config.toml
head_dim = 32
norm_place = "pre"
rope_base = 10000.0
attn_scale = 0.177
init = "uniform"
optimizer = "soap_variant"
lr = 0.00829
beta1 = 0.95
decay_shape = "linear"
seq_len = 512
doc_mask = false
Each number is 128 + 24 x the weight over the matrix's rms, rounded and kept within 0 to 255. Layers, rows and columns count from 0. Numbers have three digits each.

# layer 8 MLP up, 128x128, rms 0.241, rows 30-66, columns 0-127
150119141143162152123152120124108138148135123126118137126171129110092110097093145132115154133091136098124112109169128140123131090167087140145158098161171081127099091104143189122111132131142155114082148108133150193085174139161112095111121131135131113126175093110111127131108139081109109112104126169166115142158136130091153117118081088137112126118138164111103136098147078098150137112122
147125111159142119121147130122124146164155062127100109115111102108081134080127170094135132107145109147153167132131116157141146099125141112133115111124115106145088122151156145086156128132125107156109122134140122114158137133114156133087139121114152121149132150114151150138145106113155102108162104141118157087122139139124126129098167086109167129132150069130111055074104138098107184136108
156130137152154108120139094074143087136179139169134145142132093120150124136105164140138144128143162126103139135133161086093132130116131133150105147157117116144109143152096142102108132188121106124117137090100113102110093132173121129127155118117206117105100129167150136108154167137085099119127119117143143135137144164161080134142106123115148126154106129132110097107161106128171107119096
146084069121112131175126078136163154111101115137137128208135112149135154113142162130116139085099119151130176099129106148140173129126115092119100130129108168132180118120128108148099169101152114135111110093103197116108137140122185107146121138105118145121157142094186121128133152159127109132122091124114125107134096095109100137147110119168147092138100159154112193129176133178124126150145
140150156139137107095133087107143144128113110146120141148115125098112132108106139131136133137114124108115099116089126170120129111097148118123154113184153102148150115095169130102142092088144123130135146107161084129126130109126153124098136202124135159065122143074116154100143084115138155149165131143147092144125126141152130133138152116137097084080096058126142109131127142145160108217137
119091093143121131163132122122087145112126154120167150124121076118174142117091149146125115102146173148124120178134131139096141148135140112118094151166137148109170116110120157117116125108115100126155171103093155093132127098114101148126101155131113112116146198091155126132135100091084128124170132140136082080102110115147152123109141133173114136128159131132116126177163146103155144145167
095154104154096157098162128126113110125175169113143105129137115101140177111100142136107132123129151156081089149154115135103133128121155137108139156128130114129101134082157125129154110099124123094128198124085108158142152111123131105138129130174150109142136151133136167150124086136132121159128171119148155144116104156119139154127117124128149156137107097120130113144138114127139105140119
073151122145149183106094116136063183090132109144088142131110114112123134127140150095107108122126116163122080151103112117099088165119112085149119154122109141125088174136147138108166140166118095090120117156115100128102065118106146134120112155139149120125154125119108121135152118108128125133130164141126124098120100097145091151140129122137081135141153101167152125155119125141131147138142
142158132104128103123135120128117089137097167085111189115153144122127146107140141111118156128121088131118144079169131144136103106108119107144138118150130140178179125088145135122144139130144085112128152100110128102151142111127100150152108131150116152146111138115103132107170143137133152121134141120153089122125106141105107129093107109137120127139130103129118127134140116134134126161095
117134159109098114132102105127121090144184154101142132089126156143111113134104149176123090118135136118107116139118150114142157151137130168171166120118166129115157137113120149127092148129102146112099117150111118134137162105171123148097140142139134135073130118095142150100150164131100162141148100105109095126123112177104129138165119112141145137082078083111165146146091131126097135083130
144130107110160143148155129142129140128110128135133160109134116171119086085131153110123145159125129084162098119113166128166140076109116106141074092136105096127116126179114160150113141096093122110154132138136104120132166127106118152136169120118130168165144139130144132146162148143152108152104087142111120119089120103097093102110119110156095132153127114181145113131178099178122125109124
090140105120165100153133142134104138124116115143130124157161149083142142139133144137139145180115149107137155132124114105096138104136085094147125101127184099139136135153108150156118138159074117116130123169119139093126094095095127156123124161100153145085122130109095172131151099110126129164148125133106137134110126176122126116145136153103129157129121114159145114109157137115138095146111
147081137107140121148143134144181067106096087136125170117133133132080156135118150105151108152115089145154121153093135217147145122129115127092140123135191113169112125112192123146113095093134152152129081126095161135165117123126106104133100113121106161115153145119123135099138127121153120131088150153125112090145137134133174097118129116136141126154112099106154128138160146150107116174111
064113101105133144150145112081159136106133113112123150126125097091094130145124142150090143130147096132115120108084176141089121090132061141125191081139156136132152132140138142113178106124122164129125142101108132156117153149147156122164126103171166112113113154123118140110168076111132110114110135143128105153116089118154094111114124140128104151158134109123184160138144113178107133125130
130126128138130130108105106149139149090118092165107116132185149139102111142110138124152149115142169107170069118097144108116132112119114116134096138154097121137120138176089169097114119117134105110122116119111086157122148153146187076136111134182124126159118155131097134065144091144126113123123069116169144162123144129136149139102158110176126087108125169152147172107100142109150150110166
125163134094139147151128126136165081120102123129112096133137122125113087121153115111064104165131117132144118126123144122153147124160122146133112128114141095125118146112100076130091140177146157109133117181149136114110126100121121139113146125111153134139139098166150107168087092167108171151170137105117103108125094130080140121088130118130125190132100138116129125133125172094147134119113
132149127153201084166140081122146131125122113148123154109106112106122137149176137145122111126146117172123119123146099107177105100100136121083127141150168131130139083099157138091142116114125122118086145065124134069142126133122152108116111139172130099097164090107119157165164127153121094099126104120113111107129138144148154154103134130165111110134112114117105108132138087101147111086084
140113121110114112093133094091155129105149153155134136146158135116142162155130140128113121135111129177140145131148129099115146065134121158118136118102126158137120124109086124088091079127128115156139135102126116117128113099122115123140178130113094106090146144105135116179131132135135178111141121110167150148164132115124128105103137106110140090148120077124134105157117177118165158137132
094118133132132117142102128091135108086154152119172144162162147137152098159124049142109189135122143150143187112109135121118124168128122124124136150163108143131131131171102177120111108153134125149109119089133084171116096090141147086107145135110131155147129166125132086099157115131123123109073111153076121127130099115172131131133133144144118085140102101126135186154124166118141175116135
127133157145119109141119101152125099146108114125124127165138114152096128174127125127122094121173116151150177168097140103163109141112115153109104158138142092104163139147124121126115158158107096108136114156142164147154124125128160131138128160100119148143141102134146138105118110152121173121122133125137135126123145130157129167122131127144152129139091149129126088107110119130121121130124
177138145141162122100198107108123121165133113128130152093157149130128134154099124108160132124167103153207123098134133138147098120121097115136099142149129096081138161132098183127147114144091088104137111125130084126115139122125125172119120106106153097121166149079144162128129096085131138128178154133097103142123156119157149138127140102112092124147145137116130164120114123161122117148151
150163135157119073170098123118124120126119148146138068190117132146116145149135118098104151095123134146153148091100131148142137112110145195093094134118090155086112119096119139145127135137119155150136146152087101110171141146080127147101084121096115113145117151144137093111107123117127160172149108138148084154093132112119146102117147120143137157118107160129123123149130141194064133185133
153107088113111078107150120137124141135083117083123171081138152135138131139129141147116074137149129078162152141101162118141112145062136119158158133135117108151138087166173143142113140101125131098097135118157150102105136138080116160133112108090102129122103155149118182092120143172118107135143140166150090131097156126133111181165118144140133163127139111105134136170132142113148095092136
144140129112146124102119119150071145140133122110100086155129100164134099164072117139144124127116153128105104129142100156157116142163139134121124143109162142134137113172109087087179116138114147152114133141140156176162105113173130143137126129124123149120129158125199177148125137123177143114081146125105150138125150101114113122116106127138135127100094147161093091097129117161171111145077
135140097133152155125101133159113161157113105127125084123130097100186152124143132129114154179159104107142152117171129108108149156152133120113137152117093096118123150110098123147148127180113147133122105124166151127084186119119091166090127092148097105143128116178127147145147098122089085162126127134075118157156126114145116111119121123118147126131095119148126108138133141124110127159147
048123169145175125142141103125089169098156117128132142151128112151153135123112163146111139134121108121147094184126146135114129124154074159112131134187101173131108121105146145151105149116121119145142102145128119100123144133116113152100110121152103134147098117153153141162151097126101140146134148150163148112116127121115139144112127139148082160133145071150169127119108135072136145147135
110164073134109158123112109137163133125140151143126084110198121159146187146141157137073164123109119122081122112115129125130096117117072107160110160088131153127120104149098163140149145124109111133135133142158102134121155064103163122148138164129134092124152115149118134135112146132125100141151149133160124137128181132106135159070142133127108132149132165111175112140131073163131150096104
104095094145139157101095121119141141146167148153150135140125169121143174151107136116155071126093104139118128180106092077132147083134111129124124117111156135142115131115094127124116098158116164140138180102079056120104121126166133155116071104178148112081111102163091150164105128125126145134117099118073098174144098141138096106106145133157164140103099127125135123135112110152155146133129
099114109149153141135147110148103146127139122105160123075123127147100073152052152161089139125110126170125116147090145161131128151132129109158123167140161122147115179122109101131130117117121104105120087133179126121122120135149112097135107085126153107136113117135154137140166128100112114166106115105113146094138157138128078055170116190114134130127111156129129124143080146148091176116148
152081130082110084199152121114143154170151090147162125124085119073115105176166107134080160139190167125096153134125117123160112145113129091120101142112110125113126113135127133159139107123163158128106141146154104142163147101089146151158154144113169119171127147120131129127102118136127134103128135136136166111135150148122161112103116114114138084129103133083125098134103125120101139153126
154113111091128108143108153122123157144168137107068196137129171107119133129149111111116118112171169140106132059112159059141117142135091122173116138139147160120110138131143120141125140126122112180129109102146142106127153099156111116163128101130146125122130135113062115147132134109159121106139143109150163108139134113099146113156151186113128126118136110179108162101128132123110145109164
131099122149106123136116107177135152188080117083130125128116143162154129124123126098126157107140123106123078086124130145057118099144102089099123126130124122125110139141152159171139130137128146071087123155102154183116135120123140146095157175147135107149097109124121156126091117137112147145082094114120120156121121154140135147120167139129134149146111207148083103123084125108148123091156
097136091178115131111172110121156158148156131126112152100100141097111081117152107112159136147113101159128089117131110148116161114103137108132111118148141101151105123107148132090128137121135125174113102094134141158141143106094154180116145090148134135123083136147139181161176123103160172094128128136149108103146145132108093096127104124127108113126153095126123151169113115092100155083110
152128126128079077128111129077156122099143135144114120129158115124150114134145096079112135131174123109131156146135135134134113128161131166132128141114126138113135173165123122146109121100131111115132124132130098131116116113124075127156133104111137100093144124144159140153138119160117149121098137113134120112135134097149131131183135138114137087148133131123134160126141120121108131160143
131128117121121113129118113123171082130085109126123138140118147151121127130160153139114128112136127102125073133126133144129111122104147154090122158111109136137141139117153148124117127155144086146118125099140137103137143105115150125082132085175139136128132152143129149141107134141106124123115107152127114117154157103122124101123095122142090098109137128156149129119133095094095078087173
123127084168139113151126156164144134143145120134160134177173112141166148141154123132122194129104123108134128070097091080134175102126125118114147175111118148159115149151081125140153111106115158164136155088097106139092120117131112142149095123101135113095129091108143140134155124112100094093159140129136168116116132113109152129097180121099102104100122102149111103181149132102118135144133
164153147131127146101145142158144149162080118125120076157097125171134093182091131130103113156115101115181154150133132106073116186144089110173130103105099108143135167171153148160132119177116157125146104089131085112125173153156100123132157096128132171126084121136098129161145130164085138108114132159105119122115159147110134119135163185129128129109127094152130131106149152098142155150171
# layer 8 MLP down (transposed), 128x128, rms 0.229, rows 30-65, columns 0-127
134114112130135183147163132136122125141109146064112171145100143139139154097132102106132134119150191147145152159058139148098166079090193105098132184119103134127112145144084121138105124150172096165107106120135113121161129100127110101117102122115162122134134119127146137114142152100131129112153159137112090181143098103145131084136163155139117145147136120135100118139121114128148168101113
103083108070157144104172128087092121136168119144146163119149139134120135113148134135124155136141140137134132175087170141126150161149130124136109155132095171106151134149132134125107124093140073104149126127136116117103132134162120145146123118118131116099126112102121142181114106139141155162146138150124118163134173139153116151112102099126099170134144152158106098175141119150145117084119
136157179126100116108145133127135100116150126078128114148140143107128141109157110141163140156128185142119100133122133117137109130126139148143141166157143125135183099086155144164142164128123159108111142158137115143121118104164084126145149162126127106128103103125126121138167158108134154117127158154123113108111105160151121123081135095128155135105098125192153134155137131096090117096104
161104166083149186129156127085119122161116141117095155078170111114098153169081081077102103136111140144167081109139150141131123096151130143126132137118127120128089121109105121164154121139121144120109103122098122117126141147129124113170122143127106119119113115078143086094153110128091087169130095067113119117149123163098126107098120104136143159116173126107124129117143136102120109146125
096116097145100163089109100152141127092121191112151142128124124102149140113067176110135144140146092094113092106085146143154112168129135131106136149161161152153157123168125116130104146132131139116104132163096135150134148148150150073105105149125090128069142123103148083146135143102120172104102133129129170135108142099117147135132093129145163129117152122103136125150093121113141167116070
162139114124127107146114101104098092139116095101100103077172194127113117125116126122156079115149122148078129122112121160123142106121100146094140145110170128157115142092131134112143085100081116119153093117139143064117136150139141147164158125091136131130175104134124148143122136107123166114097127153163139133143155137127103120168098122103126142176113107112150148146156143138098175162121
120119139127087137145091106162175132104137142142134084137104136117162146156144121102131111161125157114101128129134132151143130081147119102114132161158131094091118134151118135134162106123132133097114127155114078133145097102157151126126110145131088130142117102151111103102120153131096175083116150144137122109113116115128158127136111180142153119146135161120140112120142141091131160159162
124137132079110104116112117140061098112133090151074081132128132129090127081159133141165136123084158155149123105119109160154186131137118090109126114151149151132096116104128125123117157093111126101090140120163081088084115098140126121130095126134116134163177144145148157103137154113109130094152164119122141138135154119115098130160095141115090142154103101141114126127135132106105154077158
146122131135076131127106119144109139100171155132151148177136132131093135146102174149122133110172123108111108143135139121134107110108115144142124114138171079127145100104107161148162112108098123149162140142099118132138126148119160142149119118131128082127167112099105135133136108169146072081168150097096165163086144165139132115135150124117160119122129135104125119108117136129154176085116
107146118090116136155127148093086115146117105149175161162133113125159110124126153139162128103125113136128095134148131109126106123150102087163150099114105131113131091147117161130119126143114124130127109147153149116121129115169095173108141110156124099111134120151127119118113082120108100136125144147093122131175081088093112129149115089166166159137124161120117153152122152185143081190069
120113169146130121152096135135111129135150119089121139155154084151114143136110142126127105153136101093149120138127159130142117126157091165114129112107115153118199114121116142174124084153104115137083120141097101096129131136128116169110123142140114146128156140157151129092143119113151145049121168106149186131130160168089118098116093184112153146142125122114152140154123141111159144093129
126125111104145134136142124152138071128172090118129136174140124145149118140157132127079100103135169143151160126151130117111121116136102107080123110157137073120145120101100153163150142153108123126120160143119120101180145130140152082101121086149075118122147145169130155127090097140150140171102111154155082169130137139113129116137135060103153162112120129100121147123162205140116149147165
144124102118109121139096114116155117131141154103125079084141103117100155111104163117087155176136148113123147128115118157105155165140151145142120128101132128126092154119139127101108101084130095143108129165102107087124081095124120153119146142097105109149141108127067104114145134142140147158103118087103134159087137166157155160127133149175154144079151130101139145048129130103162143085157
119135120124123157129139126140124140130088126098138113133141101146122124145133103132083119080108105148166133104108135162080136169108157150110179116151113116126120137152120143109132145149115100127115154160108098120104150101133103145088109097135134116121089131119122127111122188105153124128168134135139110096152204121136176141122184121154078129082151158123132139135113131097140157090161
149137141133041125149104145132105105137108128166117149112089128131138144140122110134169113135115133146077143119110109116076093125132129083157116139113171126140158102104148074113105110161079168151144104180139125123152125120126163151107092151138089112137155122107100147158151099153128124153147119078120145156183126131119160096122183166164132118145129107127124150119133140129115107100154
139131059102168136154125118143131157170152181115169124111116128142120128142143127122095148106148127147130131137126149103139134133137136101110186108089099133140105111105157102135077129085139111091091110125117111123163084101154105123127139084131130096118148110098128134148118123105127119152112144183184113130147100133119158141145153152159126154152106127138126088131183168156129110211122
112160167117124127179154127115110104129160122094137096110172135139100142112103100123156131130093139120113108101121104132111117104104123114151176089096118112144165124135167128118143132111103157125117098129084102101057110133075101095156150112141116119178128142128171137092130116138150119125119142160171165122106153117128100100123123102112112173144125124116167134077112138145083108107113
110099085131125154144100110118164161151090128120141122096125124122101130112137155144130121086155125123145129113107070103147195138151141126153122115100138145106144110139155099119157138144182147122092141105122137144138131111115133120128147131123137148079110156133185121044158159101112086122111143093132118134108135108114166131072165107129106124120132134113112153139133155125098131132138
109112093132143101175134095119107103100181133105147179093165086140118094172105110119152168082109156141088112109120129106124138114109103124138154138123137120152140100139105163118134087096116127094146115118128103109123144131132135147155143142117204150141060119153096129152092117112133105125126099150160136104124121109125091078124139127091156154100098113155118077118121107118106120151133
126094111146099110091121143141102148102156122107115142095113090116138119082126115128088128105123101164118125128110111111110116142108123122103129146157129103125114110121110121079113083166131116122134142131102118125126141080125198144159140131134149129136148130127109142109118142163119134112142151113155113146125123106087122098097132112107124109120131120116131104155143051093124143110150
131137102126128146078131124164093118111108156067148134117133154170096109137079108103135076139120158148113110108107139156175124125103140105109119137093169148108096104159162100122095100136131140157128084121168132120093149129081116103139078132153103123174086123093118156140134165130129138156135142147116184120093102150095126119143130169161110142145146119146140131108073124119138159143087
111160099076157122139087145116110125137154129127132136103135096144128156160134139148126169128155135149114157173108117135085115122144115174121158099134132112156187156089099161132086147135091111124127167163172158122146190146160130145158116122128135119164114089159097161109148105145139158104145129107133170131092114136093153136165143126156145106133113091150111165145169106144126179112144
122106131148139120137139171147149092198129132143125156122121176120108133120144112122105107110091165185145125134085119097097108136106191140090110117117148119116158136098149131128192121164147173098122138117117142112146141152102068137131119082121141147123103120144137160115125142138089137133129124169134126105142094119168140104119174117126129104124113139157140127122158122134085131120123
093094131141136125140128122153163134123143170155095139154147082133152125125095131129098138164103121121155168150138188164079098113135126130127075098116132083134126160125109083092159127126155126121120137134081138144146098132148122135100136125142133124138130109172178149111188142147143111139122152120129099073169137103155128146111135150158121154084143117149113121135107095119147107096106
099138174117156129117101121165089095144117137184100132123160172137125093137065129136139126111107096081089107153137126152153142168146135169117057139142132113129146190097154130144144102120139112122114107105103143118106118131116150124132145132149083142109105138107123146103124120133143144152137137169122117143171133111136117117103123077131162127122145164118168078118112079154138123122164
098109146150110097145106095129114112154108112109112175129070112088130139184119126157110112120076157130095146131126162132132135128151175153131108144175089129141157143148128160087154105116115161102145098169137129134149130111153137140110107120084126186150113132155134143108142132142114125141096130115092139109119128150116145072112065114111081140108141158095135125126114151148098111106100
112140157119160165153103146122094103100146119156111180158127082161152102088125136144134116136130109119153110127135118145119108123147155079155121125096140181105156157105110108085142134104185130177083157113121131112134141184151116111111135132127149155151117093135104144122125110081129151118143144113104131144139155103118179111114140143125137173157127085131108077140154096104123077077143
124119146124146129161095157162069138082143130133139124078135078125171128140115126147111126128090082122113115133132126148117115149153115188169112121126102112123123094131138132115138121117153155162107112147190162181154161113065155111095185106123103159112118123096104168126136139104116133171120161110173136085142160097129130180160161138102147152111153131132072118167132130141143124199113
096117118150121138117080093102119135117143073126105189107136137093135146102126117128071171110093131131160102142133163137185163125147065150119154110077154166131110172129132144131129118121118106144147136133114125143117160125137149092108147130136126155139124151113156126121142166124123158121125140129145147147087150096142165095115122148160112115149113114095140106145080134123161110196145
089108130143111133156099101104140093154151151151143125153120147118113113164100151062075124098128146129134151138162114105116125100094180169079141117149134098149132117139144089123122118133152152086151109153137116119143099115179120119121140127106164096117144147112119154160153117164109144157109139101102102172113151145125148100124159082131172129131094157153151091122145170167113142096103
121122164084085126166155169099131096136120143149104120128142130160161132146129165130127120154129169148131134100151081123112094106087146109083159174113135074113093111103148124091131100121167160110141113088116122113168100099118140158172167127118135150131150091126136134072120145168119118145108110139110137087139147157151149123138122114090073145123102135127088140138150147097133086110157
094081123114135172132127094126139088111164124121124116144110168120140147130120118071144134122154123115104109058158142114103122106142120130094121084087078129124116116138182171161136099136161141115096125164096129105103114125172137147125163171137107102087138110127141106105120085132104153093139113136065134117090103131130109137139121144179166127106121089128131137117156169087140106105147
138137153148108134095076145126143155092138149168110132094107163140146115122138130147096129134129107142107111136141159130107091170125117066104146148120145141162128117129096122120088160137122162151132183146113149128140144146159141150118094133149120116128177132156113134175155150128137104125113140142161148150158096170136097132176109178167151129131122055076113185158162125108121109137159
116130132103102138125146133113124149131136122120130086120138116128142116088123153129122129131120124157144132124127121096112137128131134129104132123135131122128129127124119125107142084115181141108147146128125142099144103137150153139133132134126179133138123116115138108116113120089143129107147116157163148125121108132171147118122142192126102132106141093147119098122123117141136096114121
114104123113148125096068134133114138135121131119127144123125097121086116134146122137155131114131132100157113141129137143141121115139134124143098110118133099146115130116130120120121143109106143125122100093171141134131148121074139080113114137152125122135120132114128139138120132118132129159139139139086158124147125138118136157101091078127123137158167111105135137101103159130168127126127
132157208118183150133131089134151138135125087141111128128113165138139077122123068142127106138118101130178105129148137120135126104101138096124142122080162080093114138128114114115120144145130125086118139138143128081066136139123143132138124095162124164135143169123125174118124134126167123137126130131133150150138140113127125168144093085139137159124125107155118126168172110137144139131126
# layer 8 MLP gate, 128x128, rms 0.235, rows 31-66, columns 0-127
123147166158131105120095110192136097118127133119119124111127192127110130150144121144134139131130108128124116121102138158101124151107123085113161127154118128142109119087121140159177175159098177112127101152091169160119124126173126163140146128107157130120065101102095133101096130121170148172126139148161157109143134131130100078134135125133095124136079115116148164135170156162172104117115
153144156105116116141114139106117130155123107134079141150139195133113106120136149160069117131143106127126134093144145139137078090134110187088145127157141119094089091101118127091112179184135082134133120126097160148126093131099138112088124144147142129130133114149111135117125169131101081139136101122102112121134154122134131156078115126098113150153089147136122136130137115122144136112135
146125114149119089106150097118155150105145067117117147170111126136132118129120145110153124126118114146138131137131151145083105087116153141100106121117173127135119135136127139171118068160125121153174135127115097144115108125128131138105156125090151165112078133180124122126093126099132075144152123086152119139115111117151144133153150070177121127141108185081138134160079118081116154124160
100092197174123144104166140148164127140145086162108159111123116136169115163125158097099156137101145160109087143164078139149111106129146135085142159067166119150122107172155150131130104110147111125146130126131098117110116128095121114100147165134145105079135139160117127187104152116145131138140145150130135162150106129145112132120130132125105082136116130134088147102101118088128138114111
085125077132157149162108121163123125108123092112123128128119133135135095098176130178141107192114139122139117139108154123084118102123131139096132100108095089167080157132124127153128121094125099118128133127111116153103152099113181090095157141120114166147156145147102080139119161181144137177130106132132187111091147126148150156133089161123100112110080100143160111099118174163140124172122
109128135124095123120144133151113092107086165108142150134127159130112143141123155123123095137095105119137104095111163128137095172106106067127136103162085133105091164121168095109155135105143133131168156120151138159113135096107156112089102160085125120143134124122072095102108125118145125106096105130116129102108154148137115162125079136127173127139108098143144135091099096120132086118130
120130163106133183129167137111167141094133105093155130114113067100130124102145153117113119134141144176119108150127116168101183168134078125124132112157138108103127161128100130105132133144099076111161122196132090112073113128148140092091094136136164105159106144121144153146129085139159103144132144129070118140081097090160132121110133124134111116136142128097151091112134160131090166117137
107116119114123092092166110142169109151123179104128143150133151088090096087105148152129097104126127156120128109132134131153091136118119089125116115120136096155105106108115143111134126150141130160140134101120155119128149131153129135117109121129094099122113138113126129127112099133124108141161118127099120116129168163108148105129070156112123178143081116130104162123127136155102158158119
108087122074143127117115102132148110132083130169133091144150116167136143133121150101127165164122133092141136124143080113094111124174131141129137154145120131164140106141111115102112134152166099132115156150151098100127161143141170110113143145100148120177147133111135163141109128136140125128130172109109128155142155134119121154136150175118088135122185165167116114099154109148122133166150
105141153118115144141125138141155129095121122098142156119107121115129124110132148126076128152161128107125129112133098148119109141107165133110155083147107091114094143148193157095125117122184099144113118161122101135106138164146116121099140117075097140145168098134094136124122149137118123107114111086097134104131152123163137097157120178127144120117103176111139171131131130154107160106159
125128129112117167121098078136114156123098122124146136161102098122109163124150103141148133149074155097119142124106058153188122136157157170135147116113108120130099136111095097181158163146203126143151127096102112117114148104122151140123182147088155109120159075080126128123101143131152162130180182117114151072107162091152129116131118138124125094154154120139160160122172095083070165128172
135150123114143170137094075166088128133111086157149113144101142125083130112140190111149126121164109126072134127120084120059124112159145156135149168167149117127124134189122109130112135215126123118134124124160101115120131158175167133135114093109124109169126053143150154150080109118131151133169134168111120142084137118121168139162113143172082104118110120132084129133124182106179085112089
156093148118146116083114105130105087141106146079144151157116103111118157175137146149114139143129123125117148165098116107117113080095164158132149124167122153122143100163103082119132070157100138089157132116090138110090147097120123121074081111102131147101106142124123161172130149126150099106163120107171118125116145055131162099110156108190085104122154168151133146129150108130140123125160
143083161110134167174129189120091151099141127109104162116125121152158192153073103115104116144115130144098108125155126084098094128145129123110152084110160132136148145151164080137113139141089144128129103175114096163119117098128164156126101148158151128116182109120124115118144086069169098148108144089121163157143147130074118121125120188142118100125111082131115107086121125140062154118120
177098141099136114119128129099115089145087114112105128142125133179157138146163138186102131106152102121140125146135122089123161112150096109077131139100113133124100101131086150169101110111126161089122147099124135121108146105177141121126143116128160111163164102116144156155112142142136128141148123114182166120172141101130105098124096155165150149180113136148142164131149135121079099192154
112100133145097087124116085087131134143123150147154107115111097154128123103139174132129082122128142064106132112103105071112121117106104143144113167147152177125107079073205166148162110159107115120167135102156085097125156112113153199121112126155107106110161146134146176166099151151132139121101144095147109087107127114126113066141144149110118141149134119107105150139147129154072136126115
112109131104132111133079123100153112124155109152152127107087139097128133119104068125135090141111127111110124166133158132145081127146143080104148118148129154132149079135170199129134141130162148071153118185110130135076127122109119141099087155109153123116135142146124113131123140149118151140160100116122129127109099087107127132142156139148173101086142170108112147152145066122117121111146
125163126164108084153157105154144099136099121095087126110161091139114108154092138140075138105132146110102122123113112146110094084164126103106158123131117109145107112151100108129136102141127127090116146206123138084166164146149147120161124162078141127109099171115132116163110142109147140155131133094163106123109107050090117139091138129175114136124173113132116138095104173123127071138155
122148113148090137118153147137124130121144122125131171134135147115153120091148107139139142112111114117130120154159135140092124104123094084171129119158127138149082111091123125133136122119133138139106164119153095147110128087130121125167121151143101128154104140145131181152134136149130092091115120151160158143145083122121143112166061152153090101111128130140123137154115104113156098098102
062090168131124150166111087091152129118122110143140132124146148131120100107136148138110111123168126100076099102102114102171144143112134081110098130135113140075137119127153131128177157160143132084101129093142146132155109130148164148125154155187136146149091128133104111105169126137141129152136119093144171094115138118144038108122103158089107113137102171130079097132112123139152093125125
139098133179126099147147136124090171161162149132095155129130143133111129137155152145104106073130154086131141146095085136080195125117110142076134128143161149130133130075101146102148104156143141085096107136107110144127095158131138119144113137148055142095147104106130110115115108114156115070097103175152107102132129094143124127133101149138096115131138078136103152122135132135117108132130
147182135112138178110098137103142132131115146134131142144141148130108115060121119095162156107159111184116097139128128125134107136127062116105127106128151138093162147158134131145159159096148144146126120142145084123104083109150174114101171136159168095101111120095123088125102108122168158148112081135099101147151121118155144139156100144137129114163090122126147069146134108151095105116177
153113118140122155119134121122134149144127135143154121148130110153122139085105128110104113147158153104135147146113167131082121167101128076127127147095099087179113139100147160128109129108175118105152132118128134139142153126093110151111134138118126121082080119141136108100119114093080078118106140112163109120154139151147117081096118122128089123152180124136177095128117136074112127134147
113125147121141109126141133177153166153140141147113145120115119150128156126072122113135112121106178140123171141137112156097129124160142140130150188136072114167152095139134127112142116121092117122159128105112144147106171114152116072101115095100104142097082119123144118125165129089193138107130118073126167151113155096115092127089104118158110122120138104169068107153132063135118111115112
154141112142098144090148147126131121159082070144135153126110140122081103103112130081107128145122140122067133108121129126099116088159140144106165113099151160127147088135129098124091140139150099093109072118139146144124176097172122144086121149133111129143109146173137106140074094148135138114069126143113149104132176141127130117140093154120102151117128161109099122135101130158120095120122
093101145138146113130121115087122124177100112105123173154137156112133159139114154113176102133159131123109209108128117136093138162137154150127123101177126092173154086165127125094107114135186141168096123124149138130113110183147135116107096095116091120140141145129118120134123122155117118098120128150105129147086104110074152144136099159120138107153145114161129129146138146110097134117151
129143102110124114129132131144124119121107109097124161105096123092129120074157162120123153130161137142177156088122152078140130175132145097120062131142113089096148143152137131090134147108149134108143127165140117120135131136080131117112075128101126127167117115161155119133134131122120104144138078124151093126134104087119094124178180122109151115130108114134146115089140140119123104127176
125092119112124155122155115108161131115109128126126142130152161160151146117097100181091164183122169143132131102164123113132142152147157121140099124192109155137124158127096143157111113122095095095145142142105167108119120134111118113126093071119133170154140128141083146113163150094159154091139093113132101122162170108143156132151167116142143154205106129112166148174120143108159137104108
099099106206097106054132142140136106147124156123141104128152153114139151107142170091139120149089066141098167099132140131089109119133134151094158131147193103121126093075123126104152161143111126096121136104111131129167133123099105084112133133115130118097143123127100129126148134108134113116119149145134102104100161127158123168112091120160097160134145132111116134132129100123145106116150
102125160176151147128178144111152143125135125110137096120131134147191126156115141131134147118122156095119102136114110136163111145145087106121136141135132139104119128117139147121180129143154141099122162123151107147095090160094146145120129130177141136110100096170142092092100137170104154103140097151168128132118155131133120139133136087123095151075107125122149118113126130139166156145140
110091097113128142133138180138097139154126109140094088144140112112122117168147083159119106146109137168113156133108172098076120107110166114101124139161115143131110116175112163121138135107125067095142126105076097099101175164114149075138132138126144143162077085137109139124129131107124147098083092116121142121101108065135161140117147121139147179130124111100162114154151125137162138097131
108140162154149146102157108159157119145133100145107104154133113107124136136143137154170110151129131108135130123161109094137148135104116122127122130095122102124116110175132123153092143144134125141135108089116067087100138099154158098110109123122094120185112123157122159139118140139121132169137108115142134114090145159147144136141098127130151164129098103141148124135075134126100112116151
134133130155165133147128146146117109109107132126130175103108117148132129140139116131153128119117115146112157105102130100138141141106117132165131137132111159097106083131121106134120165108111120142148110109134135145131137111111125110150097131094113130121160115117114135122164115171110117140166128093104142150135124144064121126108127086124124125108096143102119130141107123119133123112129
139168161120113109152123124140147121107112101147117138134114133142105148099134167118112109128101120107081079116142155115147149106086154139120150161111080137118148096147115178105111120125106122105141122102115169123115125135136151144102133158154140154109151169090104122093109128135112177082142113147107130119133150137132095129099133130131136085102134117112125118127164136126131110133122
073114140175129123092159115124060153155175090127104133100127119110080162126125176171139177146146169104126118136089172147124133106079100130147124136122126163149125104128115115142117139124125149175135138107140129131092111123155123150104130134093106103144121133136150129117100109124140113157158118117121123146124155094145161088096134123180125173102146151104138133112095144104095142141178
070124133118120123118117106119148155111131126107148078157166142108082124181130153129136116158181156136109133113115077107122161141138098141126132158168142176111112113103168127132114144115088100107146161141130140136150113102127140079125124151155162106122053159083106152149159079136133148147112103097153115105075165087165133122131138135106112120130113127109139165107114072119124095112072